Part of a small language model's weights.
Training: a variant of Adam for these matrices, 8548 steps.
Each number is 500 + 25 x the weight over its row's rms, rounded and kept within 0 to 999. Layers, rows and columns count from 0. Numbers have three digits each. The size before them is the row's rms in percent of the matrix's.

# layer 2 attention query, 256x256, rms 0.0996, rows 0-213, columns 0-63
093:497532501467467463474504503419533466460534502509496514509529501527484507521553513522481479474506503476521540489492518536489510546488471501536470496515501456507462467486497516552503494443496476
090:496494486456453497473527501448513432505546494513482497516572460485522508496558529537500482472514538474501514482540500529517500513537540492467469456484490455546490481489496494581498468490488497
072:505544531540513498505436513439529471512479480484471505506483544518452497494481487514518488494519514491511510509444490488511480503506488494478544566508520511489535467485524519493466503496499489
086:519491483540517526515515484558447560539477501474515484531465487487521472504482495502502555553519475493546448507509516496518493477474478506510526498450507500494492532520503501496485506515509490
089:496526509476492498485501504473547441459561514486504520483549509491487497543564513508480471452496521443492524505557505522471523526509533523493450496542504460521505468494473487518508521505492540
089:506525512492495541517485528459511496482474491499443503508521487497498551510543486477466483433516471493428541495493481520495502495511535493484478522517492516499499496522494515478500446484503536
092:473498459540553520498503492496491485519534473481484487492511500446468484526502520417502485528507542484499533515434541493479501465509561542538492480488513501457506500479474457461490523529508523
083:510527480534489492518570538436496472503489476485456507456513466516462515506494532488482503499509466479531514553484507506497501499480523493474462516507467487495485507471479533532502455521508539
104:521550482539465515508469570479525468446541495516499506514532483524537452532500498500468509466505494477525505481520536499507509502504526520510495503488550521476536462490509465523462547509488495
087:489520450578481502520502554463499474560456494480464503482480466502499484511519494486504511493481496511508477500490501493544510496479509511485540563484475480484494519494485484504470474516508521
093:506524519506509500516520483520496542512489480498503484519494532483482459501502511519469510462502474487455477498506496466486482477509530501506492506462445515520516528500507493482512473555503542
119:478437512466537438459468433525515505512552483494513497488534501493499475513486511484544494508491511449506511500522503524472478488515478475545498467502541514511488495466507497512520501485481520
095:486523494471515499502482470464497546499506474467494504489538530499440520506487477476494459505530496518489517495462498484503454505533481505511518498453451479533498497528458552518471501523505469
090:470510492478510490497506482504490528518518547482495445504542495492487501492498516452495478480541480488496494507474537531481529506507541495515475484455501457484482504518493504480489478482501525
098:488505500489511532504460492517494501447550489486523484551530512558529513517469511522510473535506517488565522497507511525474540560518437559507508455509509471528541521467514425513505525498495478
100:484470519503501477514469485571484514497438505487475483537465485488504487484480487501518510470507508511487499462538509518507531487484483477537520521492510505507517511524478504487502470531495510
080:484546555550512505488484540428516488494485515497521483495479529527516491470500524484519520520461480513520472501506510483510469522459514493513548567505465497498513497509512504500473511471502458
089:469528526484509497475488489423520448463481514535493512500491489502459513507545533523494465464464503482502508485524536487488490517477520504504463527526456498510526488474461484499494495464496511
087:510483500553522497538492495553476579527450500481495490518453508512489488483470474497492534527462470527510486512475495473514490482492508498509558515492474506477510521529501491478506514524514492
077:528485479447476475471531539514526441449541516502497516482541487500538493506534531503506518483493516507496460530576484484492528529518488505484478474509517479513503509504489484505518514500485520
083:503513499577496528510494543486484514518428480506445487496454534512492511492502485452480479459536500503542508486469493488524498494506484470516533516524507508482518444546539489452495441489511468
093:508500492561512552522490487509465573574443484505480482507455482495485525473508495483476520546519480535488478495460515476527476515507476495531524522493455537487522499538523491482494459497517491
088:481520490556510539518516492494488539541434481524519508482466483496485488480489477507491493540467471519507515492431513485540490531498497514529513546495453512518509527472511473481496523526507521
103:524532463565464568522527544497483504509437503508458491486469495524510512487524479489459514477492442521482481513462497497530517523509527511463484546479471489515496503521493516496468479470506511
094:487550490479497555524504527462495546494493452496505502475521467488498554479518497524491496480459411489505540481491513497504483517490504490499480534489440530502499530483508528492472475509508496
105:519531488516490583528529515449502507491466481500485478506494513518513515494550521488486517477535484530491511541481534477521533518519502487484495538460461481512500515503483494500495490502509510
099:509526504476496504491498493470531477426544527518495515506539482503457525485541479547485476502495507516492476536530464517469476540460448532501480434512529520525521508516516505529510474489495469
084:507555479528468483493491585453490446488492524501461515509504504479484456485505451512489487490466488487526480485556463537494545510497498508517487509523528501462507502513507487503499519508516494
092:530502524526464492501545513523490458472510533526468500473537527545534522490563501537473482486543511468497465498526496527494526496466503486493491458475503507495471482519466529471549483498515485
099:503516526522488567508525517503518492499491512520468457507455513519550472498494517498484476484551546481481482555527501513525516513514460483510495537480543492489464509493488503467531480523502551
096:489516447518476504488495507419506520468491506514508498501533484542511492515500527476458520468527475462566503524540493459459527510526468554482492519508540508458494487513482498482474495494496511
093:498532499514515517487480495397524524485503499536566522470534517507499462514495490480499480473518518452512493526453530412494454469495483486522544504482565511484507501473484483501478515476502506
115:506477533486498501468484498492504483497495472496538498513515463483482526486514488506503502507489502486527525487526478484551492508498518526543530496481492540504532499510448478549536535520494464
120:532528496496497484509490492472494561497552489496462554505461500466491503515497495509456472469467517496459556556516497500507490500513513530508512517500494503468486506514495508497498490508493511
112:487492482526507510501510492545500474503532523529558534502471517500479483503556528551512504491512507460487538488490505483523496509481505506493487518499551514536490473467476504480570490481497521
117:506492498512505542499514495503504511481498498515492518499526480513502510515519528517491500518471505538486515491495478509491509477488497514500464547527489496469487565456497495538543504503490521
106:530471480522503485497518498525503466527515486471498503477526478495476529541509558476483499523477506501500506497471506458494476489500494517511523488469498555440465515471473525511515544490505478
126:510500502482491487521513505480507503513479496526479506475502478544504497477508553471496479490510493498534492514499511473481494479488458509487499562462508474531452523486475491507491514514505555
119:500531509464512515510516494485520486445493500498501499491481520444510532549489478469506507480454500509555470495496500454475506500499504512490542494500507537485506518521521481522522521525495514
125:501517479493481508513499515509507482457508482474543491524543456500526485485485539518508503491489499517470515464503499525523479566488459498496518431551469473528485480486521505522507479491498473
108:492431507533496505489494502566498473515516497501519483489463502508506510509479508472507518514503515469511493468476483517544502481495482504479510506500483499500446522499511488481496503454504530
109:491516529491506503487543508487493502498563509518523475477485536485503480502507486485499483479492523531500508537495545487498496542486485498487499491512530502467463457496468517500495472464506564
110:504523495529520491471452505487523497507521481463520506494520514537534470479436530499504516481511448523484518451454477483513504501524456483507513506483471485489487533489518456493490489457496483
120:495511477508507531505499508481513508558477491518520502520497546489514529481452505494482509528494507497465527517463504507488485532458516540508473497461516442460509522506485523552475524484501513
112:521478479486502508488476514460491504501478521496545486527481477511563497552496515496483497537489537481462507528524501449504506511477448468514496523497510521460487556499483471482499534464509486
108:515472534551478472504497521576494472506491479490543503494491494484483493536511521499547501521491512515497485457498508477536485509555488478560530465509513533543512514483493486505543532469510454
122:492508492536506518494518505541496501528492484511488499508535511505526462497465480487548495558518501518499509472464544516509502461546503490520511448522489480470520514522493465462522546509503492
107:499493513457498545491522496520500498522520517536490495492507536474498514517460467502507527558508471524518483515526476484508444488488493540504454507533495495486521504463512494478507479520501543
104:513495492485512551521530489480495482470468508528523496482539503492513476470493504446481497515480489501517500567487560488501478519532493521460498517495540565460483521478495490491569440498488537
119:506485510477486504525501506532494513492508470503486510482504463512534469528516508532507493483476471465540508492538503522535474527492513493512495546499490472542517518498513469512518494501503516
122:496539495472471522523508527454499517531533516493519474506515483544514467483545520515510489473452495501507519516523494481513474515500498477488498525494480453491514518462511508511475508498497472
105:502528503497493485499460492500493499502530491501482494444551497491485540501546523502489496468539499486460546482501492470469457467488515528506508464484462468528530497505489538517479460519500471
114:493545454478489545505492490452493524514498519523486504481537487506497490480476477480500487579518517530496524532475521527522494468521447546485516502462482478526503474507500540481471510504492480
113:487468508507517511467515478523487526464527501466486475484572475470507483482552545512483518477482490464486492483513524473488500519461487478520467503506476501488451478453516518494513488499498503
111:477511489506495488500475501493507490509519517476481485514476486488490506478514503534513480502471490504512549497502538555509516500522464502496525533450495446521515504476499503520448484492503545
106:518505495524535478484498460528495459502524461508513517476507520522527513481466522486520489469502499518500506491502509463489487526497490523468500576519464538510528512465531527477510490460503465
118:531513447472474487542517506513518514500457528534519539507487479504528467505510461489464516524482512433513557503501491491566505496493493492501525514505522465493481486530523495503467511497492508
108:486521459499510548523466482517515580518514524462514519500467507536546517519494510507491499488491519474541485513476479531512472525518495500485504521450497473536507471503488476546497537519494464
112:510483495519521510467508519525503480507548498524504467512494544534517532496468516518515505537477523560425490487492539547485513504529509526505476495496469506441531489478546498506447524506500510
116:482523485489489512498542486517517490471522531506542518474470481488472453498497516546494483533467470484480500480465508551526501526516464538479495478451480482548525464483540479485455501509502490
119:483515515506518498485509496474511474518546487475506486498484502508525492463456481504504517522499493478527456521522496496445522508487510528514499514515483488561524528473541488482490491475506496
126:513507495511507524506491500497488481554481535485501495527476452466500466493494472507501483529460501480463485495465517518498552492487449506531464539520517503488522504494519499478462462511506509
114:516480493475490506480476495509505490485490483472509501489515503494512506510466536556467518484518508483449493511534445486494480529461468490477526514492465474486522507464532512493504511462509506
124:506466476479515481487511500483502478560500510499513490512543470479483530562488489464506497512499494507452523498468475511489470488531561530468505507457518525449469494495476514485490485528503500
113:480466482505544476539526463578466516522473482525506519490475478483515491494482479471509536489462532497499486489480489488511512454529513533451481562498496476513494552497525545501505475528513504
111:514412475504502483542531494527472510506500497462511507505520442489493431533517491516510504519486485558490497487491529546509481421501512509490536531489476504485455569508488523498494502533511500
089:522478454468472515520558524532507469497489513513490522507527487496512469524529456510490515472494517466470476503478469504518472531521491547464505459512520466472489495458536504492489488491500469
092:522466481454493529497515523512521481498473484547491493508544484519469446520519455479497521493534494471457484547486481525499515527541484516455532477494548493445462507475502519498554485490489459
092:492512545507507465496485455472484502536463460491470533525462508460495498518470515500513491521517477476514521495521538490498498489498517496522503543507482511522507524473469483505527511502505499
104:522498508490444488521518538576499439486472507506542488547556510507483490507485474519523521528493507517431509471505521495559506505520471501495530464493492473543490513514519486486497466516502509
101:542525534472517514492470480450511524550496460470513504508542475463490505499437517493500477487492529502440490526481495511478522480528510493497472464505544509520504542450465476550503484503491523
105:504465503523485497506515478560462483543459486521497501505456491510443502532517490481527455486476483478515493473490463485521494476478514521497454496474519554494495474522488485490520514516518500
115:493509500517485480513492519557519483498530497560518513426562494506506530518518476466527523509487497509520484484471480499529475531546501490471494475521510480559528508497510474524504561489497482
111:469443540450507506477459457496523518484460515457490455511476491538507534523502494538498481476498509501487536515552500510515548474497457484560541505499473548513495507495478540430497534524476527
115:522531510507482513513534528533510479462480488513462510531499511482515522517534513558506514435461493490545487486503518560505500524474523485451533479544474461498508538524496491535522520486503502
100:428466547469522519493485450549511537467495477487468466497486532525525510508493471479501504497481494518511497524522497540498503471505484472496527489516470505486524483524497482494473480525474562
119:529541466496480506508502474482494523491511525499462515543479475505509515457493539518493474476524494477493520492563511525464513480477452481539483497539496530522506435492522513517548483517504525
118:510464480460496517501484515448499489446512523500500495550516501509507489514519545503491504468529513461440511516537470482478537525454512502503500470494501484494475452542477558540504505504498504
117:515468481512524507478494492460490496551502492515451493528495498506528506474469489468494484555530517493497489528526499499505523498516503514492487502541510444483459504522478519462506501503504476
129:472493560492503478482481490544509490499499496500484511533464496512463531506531485447517519489508497532517528479522475485510540503563520572473499506507530495519505505482482478491531490515502518
097:515529480497492510516525498558514501480499502552477537534531510504504558481480482519483506484545497498472512503481456443493515455509514501502528481489531515477500494508496488465475493460501474
100:524496488431465484504569509524520452494495497479491543513498501515484482520523442507508504494509487426471517506496428461525499479530544488461510496507531502491493496498535485506488487493497496
098:488564537462499532453485493434555496496513476509511510519484548531537541502523511478488527499508549484491527512519492466486529511532508513523527476556531497476514487473479500552483525462482498
092:486529496474505518477485467487548503490528503501517498502513563512509519559481511462489526516558498477524503511489494538516577524546552518495515483549565506479499485496480491505485528519476506
086:546471522532483461506539478532465501522511516514492493410490498480475488489521482534514488532487485535506480468503501510512495505472506498534492540470520511489481499479505526489506457525532499
092:478496516451521533485496519501547484477527505510527464519536521504523484497525465494502490531524486494502531511455478506533505522524480516501510456508516525504492522507496497495515586516476477
094:509500498538510477501531488466462506534511486477482524470472502474491493513484542515491480505490479518527478498509481504466483509460536473505463514508488493522474553524523483496536463520523498
099:498530511486470512509488531535525478475508485474551487549542552520514508478496484541539516515447504522476489489491486541532496538533523483522513489527508475527567489519543515493465551502481495
126:468478487506536500482420480457503533506486508483499465525524500504484507509492479501494483470538532495456496514466504509469451471506485508506470488495533500496500475528533511517464509465478496
110:520483502504452469476540495512487480528508527460489479507478473491472498525445508472527519517474512486482488485526507488528560502528552448491507483502534517482490456504501512472489503511496474
121:481478528463510477504487481501503529500484468502475477483484495500508506515531537503522496496506505507522494515494513449506481478479452467490530530488501509480514521458508487490539523453496512
105:492489529446525519486488445479535542460522498525542487517540473517536491517431478529515493524486528459457518545546513519522485517519499470518516503521526472485470492486495498492475496493465434
111:505544497478498503524489521510514470452537487534499494442503483484496533537501497498511478511495471496498519485491476477529478499506488531510499469494473517537489508486495478569493557506506501
115:459499552531522474485441513504505506487472509506489479501515487472506532510451487515503495496522480482501478492538511515450534543496511528484504507477503533506540455466490459500470449525501524
127:509500502547492493506494510525509473489461494490542507500490524511511492494511489501524512512461457467492466470455502554532555487510497527524529530531473504523485499501482528492519491531504526
134:466499510513515477466502506526506480490482498453502479516446528478463540555547477509545514541518494488508529469485472510508520478497524519503540529464473468516507511505489469491488503526499500
088:487473506498490489517452490538514464505535477540500473503508527510487468497497495461499487463472488479471522473498499414501546482530485467499497504551521505549474499467501484488498522455506467
094:493513457511513526523445532494499491475478492533492492536532513553533480527457505493502510485517460561533486467482524529516502524540531499478528486517568507507486465524474500498514541478497507
093:459517560530525491487431451530513483497486514509509478498489530546512444501547489552529549548492520481518499473491548523454548469502465505509521532494482503510504474492504516493497516486486448
095:512484496560555489468501494518498522465499497493498503561496498476462508539499519474524533573517503525514474464479515505461497483516535550476514494450531442479509534479500519497529486491501459
094:525498487525532497472522485493500469545468490492497481533512533510493474469451505526546551583556495543462500488487457544510488493522447525504500451492537510516497506477484507455503504508501541
096:526490547536479474512507492495506529473505501541532502532506507504511475513490496504522487519459507449476487502522487489525499427435462482502535518508491500489504483515482527478478537491501475
091:509501489511479495517483484513506467500512472569546503535494544488512493549462500530521504510488502511489514496476531513480484464529483498498480487534485503561521517491501481462501482483505502
099:450531513506514479488455484507500497490543488464535433501478526476467459502557475519529496475528510518481480477476463483478471524493473452546535471485442466514493469473534499544508509469501489
098:510483505473458502499531508459492507509529522544459537498512522494475498458485537519491506500503520503506456536537512482499474502502490501530486508485498479507487524503482493513535517553500505
109:531494483462467521485532506495510471477508514433440479516474485472488518531521527507509486508519468505500572485503470497518475492481507509488521475472483488491522501515517526499511514574500523
098:500519441498486525518522568511510483487505483484478515452477486507483478474514494482488529498492512519465536487481494492482482534485504483545508507490497492462463538492547519511452516511497548
098:511527488451503497506522525465487504491511483476456505521472499471500532491499471467503482505492491525501462509525492535499473509519488536459476464507491519517520474520506540500499496542504532
096:497503480501480488510533520512508535455508550531494523516512489468475493536480490476490452522506485503505522479479487523506524504489602460470511522492477487499474545536471446538512499496502537
098:510490476517527475486521483487483530533477522451473532478481491450509564505483526468494493534505518517523499524515483526448516490489532536480488476506590524487453525485490527490478497525502509
097:512470433455494531485510480470482493534529511487492498504492471501529527522482501504473501495503530540514458524504512538509509513493457511480456485540511449471482499522522527526501479522497494
095:541457512468485507506551491457488499516490485511497482524485529521495526494477520469483514485473540489481468537547439478465514454487503518481499514501506494467511491475489523489503491530503543
101:524482519488543508485532488468491532509484496463494510461513464520522497502455476494489450501521534554494504559485489495469488523481515491513498475487513530490481524520491498494480443499507513
098:523517558498474469521464517575496483452478491484505512485507502482520504519508491477512489499486520486522494451528471503499521519520491556455485517492477524492493473487520506529485515525494500
094:491465447441529546490528492463496523534519496503505482471508480492502531537486521494463510467518518502494487525519501546472509513479535528493495483548548474442504523483522520522501516453503536
100:530469479542514486487503507479504516482451509489480530495466497502491507495522467476469488453500504491498481491499508520495441493474469543485537450505484500477500503503522527523474461499496475
106:485460485498473500508471532523502518459484510534480499470486466485497522507478492490482519510502474477515498487468545486480549503499492474516497505532517497527462504504476467538499565499503479
100:506529505503499512498465510546526468507503472505449470508479464502487546502519534531540472496514485520485522462479486520500528521479488492497484503516491488528507507507508491553525481491496535
105:493468493496528507499500501541492492485469472526480480477489521491502496470502519462507486503551498506495521482510501496557516487469510498486510476528521515470473487478515469504489509491500541
097:513463492551515505485489481462512479500489537497494506508480495524498555506474541522486477532499513496478528503453525532498495484498498497528477509474526498518534530507457506460506492466505502
087:491504500530520470473480454506512507516495507481473482522456534471533480483509466509521481514507482457471497487541519533469535481482421553491515472485513506464463508492468511494471497486495517
099:512526448527516505498499487456510504456491486510516539522491519509524458494514509517482482508478498463483467500454550520472464513496456554493510507480486480470509532473518492543508453469504477
104:477478480519568512480506473515480479511503484494488505516469492471463520514486479508497481510510508507496478505474487484485506492482495543469449487500547567496514547503457522489544500470500523
097:499508473511496501495485482516510479517515489511476511500462513523480511495516457488469510508549471485511489484515540474469515470494462542500545483492517486529491524533515478532514491480505474
098:522535509460473509526510497498492497501503458514501503439487517508460492491504491488509523473495516496492468522472481478511438498484503488502514542492483499497529508504488520514484506468501473
099:505491487469472537498517554477509517472493490497527488458537489546522495441489521481470486458510512489487498519489453529479456554509501526514494500531470485497503505441542499492515506493504472
104:489530526485479522501486527516491511521467491515533492491489495486509494493512468533509493480525496461558433514457526533537522514477525496466490495494576509510516494520488482504488515527506506
105:530500487453502512487512505480482540532516479490482516471524550481501521499487518470500505481491519498505489518560480474510471537491563498518518476510531486465453501528525501567482567565504477
097:513521505504507482513511478561504496504488513557520537472524552519496509495516490453502498466477503511508507504501529486473489486520521502503460518440466513462500501500524511485492490469500505
100:480520506503511511470471460492514507487505498501511516494520596496505514480532474491523503486515531484499492509511531464480529507512514538517455503496531518447455533515472495508523486486486454
089:504481499484518522475568459584511478493490510512471530503504502548486444519543497483526541480499514502493503497464512476510508529537529504512429489486507462499508558523525496473509460462492508
087:504516500510472504533442524462481482533479493481534489531498458486486519470519490551480505493478478446506476466495516500500485483498520511465513490504496578491481488485532474522497500524526509
098:503498494505513464499534481536521542421495552518521503488480508527487446509536493544522534506495498493500479507509496469502505484471479478521536496480465475488464487520506559538516498499486470
111:514517542501488478529519492584506526460469534538517514479502499500500489502571501517530512505470501544526490485492521475528470470496505472526550518477436499523520511490514516511533487511494487
096:492532461488539509451467489471544568533509530540492523483459476495510523484493483510523481559515539503504471543522498497470509495510461520500521466496479499506480485533491557489462506524453498
119:514506507508492473549513468580478551467444558541538525463481488509514499521500488458518499554488516529543479519517507484510462452496452474492497530488462495520492513526526521488513456509495495
118:490509443500513517453488528431516480530540515470498470525539453518476509471471486469477486503504544508459548537454461507476502511549485548524485473510564473465537500504521472513490508480493511
134:487491521451504520525534473527514550415518520523510475445529534539520452485506518503502510438503494469509487527529433488501498512489507453509548530503523492537442478518478497501525496483483506
111:512478450493508535487539507444488503506527509480508501500489474537545513472448489432483490513506582508501462567492477520461513503507472531481489537528561497471490544517503521464515517509503493
136:535498466534486489511535528481461456504550525463509510527489500505497526528512503457456486514494538507468482484458518489484488514486505545494488504462490485451510520494491480489493493470539489
126:466506516481491532504452533456537494536477478507543474515568493531524466483488513529497525490523457480501521498484486498541550507546526502515454513507516519538486485506499462523491536479485489
090:499496492503488474484477521484524489490490512564484501510551477509531441499485520553501542501511465491473509492556543514523527510492484496511521488503485511481468488513453537507502526512500519
103:493507517496529499498515452487487536467547520451500515468427525475468523492548521469477500491518493500514478511467493456492480502489507479510510495444470518491484523503506554505471490497501526
118:457487546484500521492480522441521520524491464487514469525512528485517493501482494530511503506475450502547508527475524533524492483475541462514487522514527516501485454503495462518513517495479552
085:462483517540556541479462481496500456491523497488508463534508510506504514480477477526523497514500528497521513506498500491466523505521505513489470480536531539466504491469502523545519474515493545
100:466467489541515508454443496425517470533540479452512487522480508490505531441464487514512509529518533479495463489503478506483519515512496519439496476548532570477488460509481522556486531517498522
086:477525499470525559448471501434522501549543489467515479514517537516524533459473488520523497490537550441506485538517506502461494540511497516469457487525535504468465514515448484473467506518479535
097:527504510528486462541527503532484521422446507514530527475512498469490460509569528523480521511484445572520480483474516484536451469484505475513512519467470493509519494482536516529531505528520445
073:488524483468518519454484486471545491504542500457468497484510494491522495467486445512514488478492540506500530509524488520520503549516482491475524499529552487527521501455459491508476546470461485
099:484501460479520545469470495445531504535523519475505493512533488538524508462451468461504490497510531507479547540484481532477504527563471536484490517505577471511500517511462489499463508492470504
090:499514490485504511476511509509505472487572504460479488525519491526536510475457459479529513484489554541478524476521505509500484509501513502501515492571522503496521513465499475467476530478499514
117:468454456476531478459525497513524519496535540493495483503509503513508455486446479495527539509532559496449506522520478502481531510542491509524486488523527454448514502531491500459513513469483489
100:536522480545494516533540509490456489507508483471497512518456531480485516532499526470433493496481476520515466472454517477494496503492520529463490465458466529458516520512503508515493510500528496
103:445512510496501489458415497454548522530457502531506504502530463481459488487526502501531495508544478506526555507521514484530513473529503480531506477503513516503491464512486509506475529524459509
158:550486448536509483498560506512450488500518516521486531522481486495518501513486518495482486540513524520484476498540530504485494477460486512498506481509449519447482511516481530462528488532533496
116:478470549526551493515505433563502526484456492522489497468456515496516460501482531537536520510492478448518503489483472508513505465497461438545495481511484503508535505486491497497510497473493485
134:461513509481480528499427478442530554508477494517466477452483510498507522477521471493493482441488501454542502517484500508457504503460528524483512530492552485532481472485468495504483510512482475
134:507491497514485445504486503558492481514514516498442525511469502490486538542496448499495513478470493530495471472552528507486500516456523517470546498500478475517502468470512499519498464501499464
176:466486567505514536503446488458511518526443467546518508512551464474520468506494520525505492532488469466536534508452502499546477460496494483500470507531510550506504472479477492523518505522482530
112:507503540506485496516523516454498506465500504553503512446508511531501443481509492516493480484534501492510465509479522502514503511511512506505514523493489529482469508538452514497508507521510549
089:472502513510491505507461489508493546510463457489482507482520493501465485557503491472516541521461531542504505497454512514539508534500515485479485472454501533539507481486488484493457468506511487
093:458488488492537528498488490495507510503479500507505506518506522465462494484506480521524554467500497494520477473448511493477482517528500503521466473524480456599476504502527483530529496501501471
086:515512494513470512509510521468493490490491501540523486491501464506506484485459431477486509470536535477469452528479475497496491517531520527475511530457524497511495473558472494499528498556491495
098:480486501507503487494498497551477499465488498536491500481510488501516477487524525507518506483500469493479500478542509505526488462469508492485522439483494498494472502512523508518470527518510542
087:526494437492428524542495578493505465488515493525464499511508488493535473487526487528516471539517499524491491508527471480486511512502481468489533499494508467480519530539479510516515517524488486
096:503545504479465517511483492545522508526470566504494466502501511469482491510530447497522470503507469465530490471476518569498493494486504489479526501509513522482484488479533545492547481531503506
075:482595513476499487471487465454503499503511505487499473462504508493470512483549519542504488489491531513501496489446483454510434490522527483492513491445460551515472499482533513535474504510505505
085:511545515526499530508479490487526499461480514496503495515524468530473503499504510477528522516468467539489523485492459514483459513523510517467440466518466544488471485451509535542519502540494502
071:489507527492502514472502485494509483489461499474465511486516516487501475482519524517500472432565508528507536478446531504532508527523511483509526526497495509546494481495505489472483507500502449
087:478483520525500485495479509465488482495499465484440505455527480544475506532544546502510490488524495473498528478448533515507487488530508512508538462468518504520462473487437468499518515522495525
074:477593516502496560509495485510535537491494503489464496504476506531511490460520501447514507464464503522498482496461509490540515507475507502530470525528467478503495444482502472501486464515497502
090:527512523488494509480488510455495465510539504501520467512524521499503480484484497572509495518474538516463479543510452548470493530498472504500509482501518548460492465494511508490492507523508483
086:507509507492490483487491489502513485509504524520469491512507520444454549497506471476501539494503482493484538496512511525511466495549520517485498459484480500511527517515491474508495470528503507
091:501493520503519505470522461525490476533536480450529489495468553507471530533512516460488490494507527477457453514454495429525525501475520534490494517505469532469515515496525517481519516466499518
076:483541507509493517482495494432507513473510504477506493537497495536479463452489503440504511503550534531466484533450445446519482510486510460487467524534504514497482456514501481483486491498490504
086:498488458483479560519485538492513494488490513489484500515495467496545505446540514462480471444529529497520512510484499495505525512506506488520518518491520515454491517463485508494524504506486468
097:519499517550491440467508487465493494528503484499484492506484490501456544510468486531466510529463445498482535505505528529433515504509515541471483456504457508510482491518534506561485513523493498
083:483530511519508488533469486532496489543479487490473480477503512513518501476525491463516506516483472538493503464435542549519523470526498467491472495464470522492514505486508457500456508511507555
078:497493472506536499505500506475484476462505540519535496506514505463495506490510544495493492513580533447466561507500472467458487511528453495488518509491555502471488558502459495511527480453499489
087:509529495479472510513537504477494526491510523506526503495490502495493464476518503494493481467490516527501527512515526449511467489483528449490561522487488513501502495534492523485525464505500500
092:534432497511521472478535505491487463516547483455537522517492530514485528554469505488481498560507547481523492534519489517477524508530483524518519508518540468489530514507481496468511516459491460
087:512494499519482477495512529516489471509493537500525501487499526514488523476520501528484469542509445495490501479518521500453505530466421515491518493534520504443477526539486506466490523498496496
090:496499523489509492454509481526494502464504503497501460485518512501488500499498459513528494457479505511465468475526545537471523493479505522519481480497530518513472508504526468499541518516499529
089:493463495498508514490487511477479514457502467556496520479500458534539511505491519517489470480521473484485521519516487474473497515461490513488521528569566540491510488487487510492466464481500552
087:516502490527500492502529466465484507515515522487528483514472517511479468464425499525439485512507506496527515512491482498443582510483501515508528551532476492496458469513503494495509493502492494
093:499467518524539506502496451549485501469507482479532527460504449428504499544481521495505491516469520482511479468433506426529491490489510489498522495508473503531483514525522492501506484478512466
079:488555514496506509477520491496513535514473492513472474527518541531494495518489485496534518491476463509509486464511476482537497490506512491537475458545502481542507476521466503500471521515507484
091:469545505463500519509508515537499501457541520529524533458478475532523469508531496530545474468467504504507472480501470487548479533483528496509517491458534511492488488462482478452503543477503481
082:483507497525477455481484530523489513517469515512524496469506484522452513522547511535503524553475464538476518467532517500527546496484461485518480491513436467468504527495524503515449483499504482
085:509467517485503498497477516513502507506515504545496513477527425517568489501480496504452508487491488548469482492545513550525511473486504525492510506535488495472492500463513508487508465491503508
090:512486441516485493488497531453510527522474537467524490527468523532496543538465472476485514537529507503480516526514485522480550491507483521525472507558506466490562502510465506516507502532496448
084:544516483521472496530485505505506485543487491471522465530517515535506488478452469506486493541542528491537502509509484527504542491542519526485509515502497484485498495530484513483521526521500512
031:514497474545496479495531554474466473512524477521494478529464494505520509541540519507510496549487490508500465499552484487528558485538533493546533505528513488519489461512453481496482467539497497
024:466546527508505547491462479501525517529479491477485530552487483463475486495506451494499490493490504525472487513496464510483478543488505548470478494451476538554553493511506493502514485492502489
028:496501531493540510511501490497498528479511496519502517493504536542490495554487498490467466477521526529453490533511511515500483469500517493542532491528486488458474515492484488516471457477505511
042:525500447551468476490499572481503425525549533523474490501511480492514470507527538496495514530521547502516483492559514515511522495503498478532491489511497479487482467506504459490496477542497473
047:531521419563490448487526603485491444501479497502495506492520453540517492481496542466498503514527522529509475528528497491497504475519509501535493520482494478489494486504514559433478524493493491
051:492506457531503506486506585493503453509478514518459513486507457522496486453476504455504521499510555516521522493492501481458513494510475490525479531463510456428496540514539526455490508491494519
045:522509533476467472496515483509488502505526426469542483511497506503519506520481500559486491483474483496480474494509514525524475507453514499463528488543491533546495477469454472525504471541503487
037:532529512498476483500501477515488498496511453461552515500492545497512494532482496523470485479485476526501485510515527520532478494452531510508526492526508538565507492496460492538491492510507493
060:548535430608460487521517603484479439459473475522482504479516481522534508507532553502519502475500500499544503480517486488522501505495499496515477521495498459479474529472507520452483558473486487
063:558509463566428487504521597510495430515464484500482480461516507549537511519498523507532502498491505546477501506532500475526502492467499497463497543497509486482509514470493525466493532504500480
054:532560428570451513504538560494495448487520505508482502496469492525524478506505501496504516514521503473536486495510457536502510510534513501490479476507520457453517498531550502536522546495486486
078:509511507490498547523486512521504517453464476504539496456500532511497490538500508508487489487474472530495507468493504518525478489484505499487524525519439502533498499456507499513485521474503482
059:493492475503471517520463524447486527463459489540527469508478513452472510498510500516470488476535536511512522478445504518511528453494515494491519520510501503500504472514475495515476522475503464
063:513513454533500454495510540466474463522542515470476509466524472512538511513490531461533509531507518517534488497466501499506502479468493452537464507521478476478495477511490515501463527484498523
051:491502490520494553483471504447544479484477506510473472509505502536515493505471502459528517538539544488534501521534493511496559493543508503486474490502508523448504467510507487516458547495475540
070:491543511492466475516479461530506502520527489480511492517502527513482515501477489464512522503500509484502512478497542533549561514494534510485507506485496492512477485547488462511500463470508507
029:516511493510532484513547496457501485504475471500508462513486524491484520582527498560486499509496483521462459502516508445528489471498527535469495457518462534497525467486495484502519469505498517
038:499464505490509523515495450499514554457468497511494513474530484500471505474471471486495499455493509511479515504436504534507438461478482508489485529495482465482506548499508526494485517461500535
038:510455479545470480481514586527500428527541516494502476507517501477528508514544526551500510556505497491527491520532506469508565514500527496508531499533477487509480468536481483466500504537500467
030:488525465521516472472505504507501420520497580510486489498494514523525496481521543497529511511510525469540489523508492482520536495520523510485491476517505471516518471492473495506503452535507481
040:486521486481548469468521470511487475523546548493519483544489480494476503531530506504476495512514496490487477505530475510500528474549541487498530450512466518484505436520498459525539457551497462
043:456511580413536518461516437488492543530539515469475478560493522460473517490459476507474482496519517483480495503495503498486525512516501505500506464498504520483473465548515475516539481541505489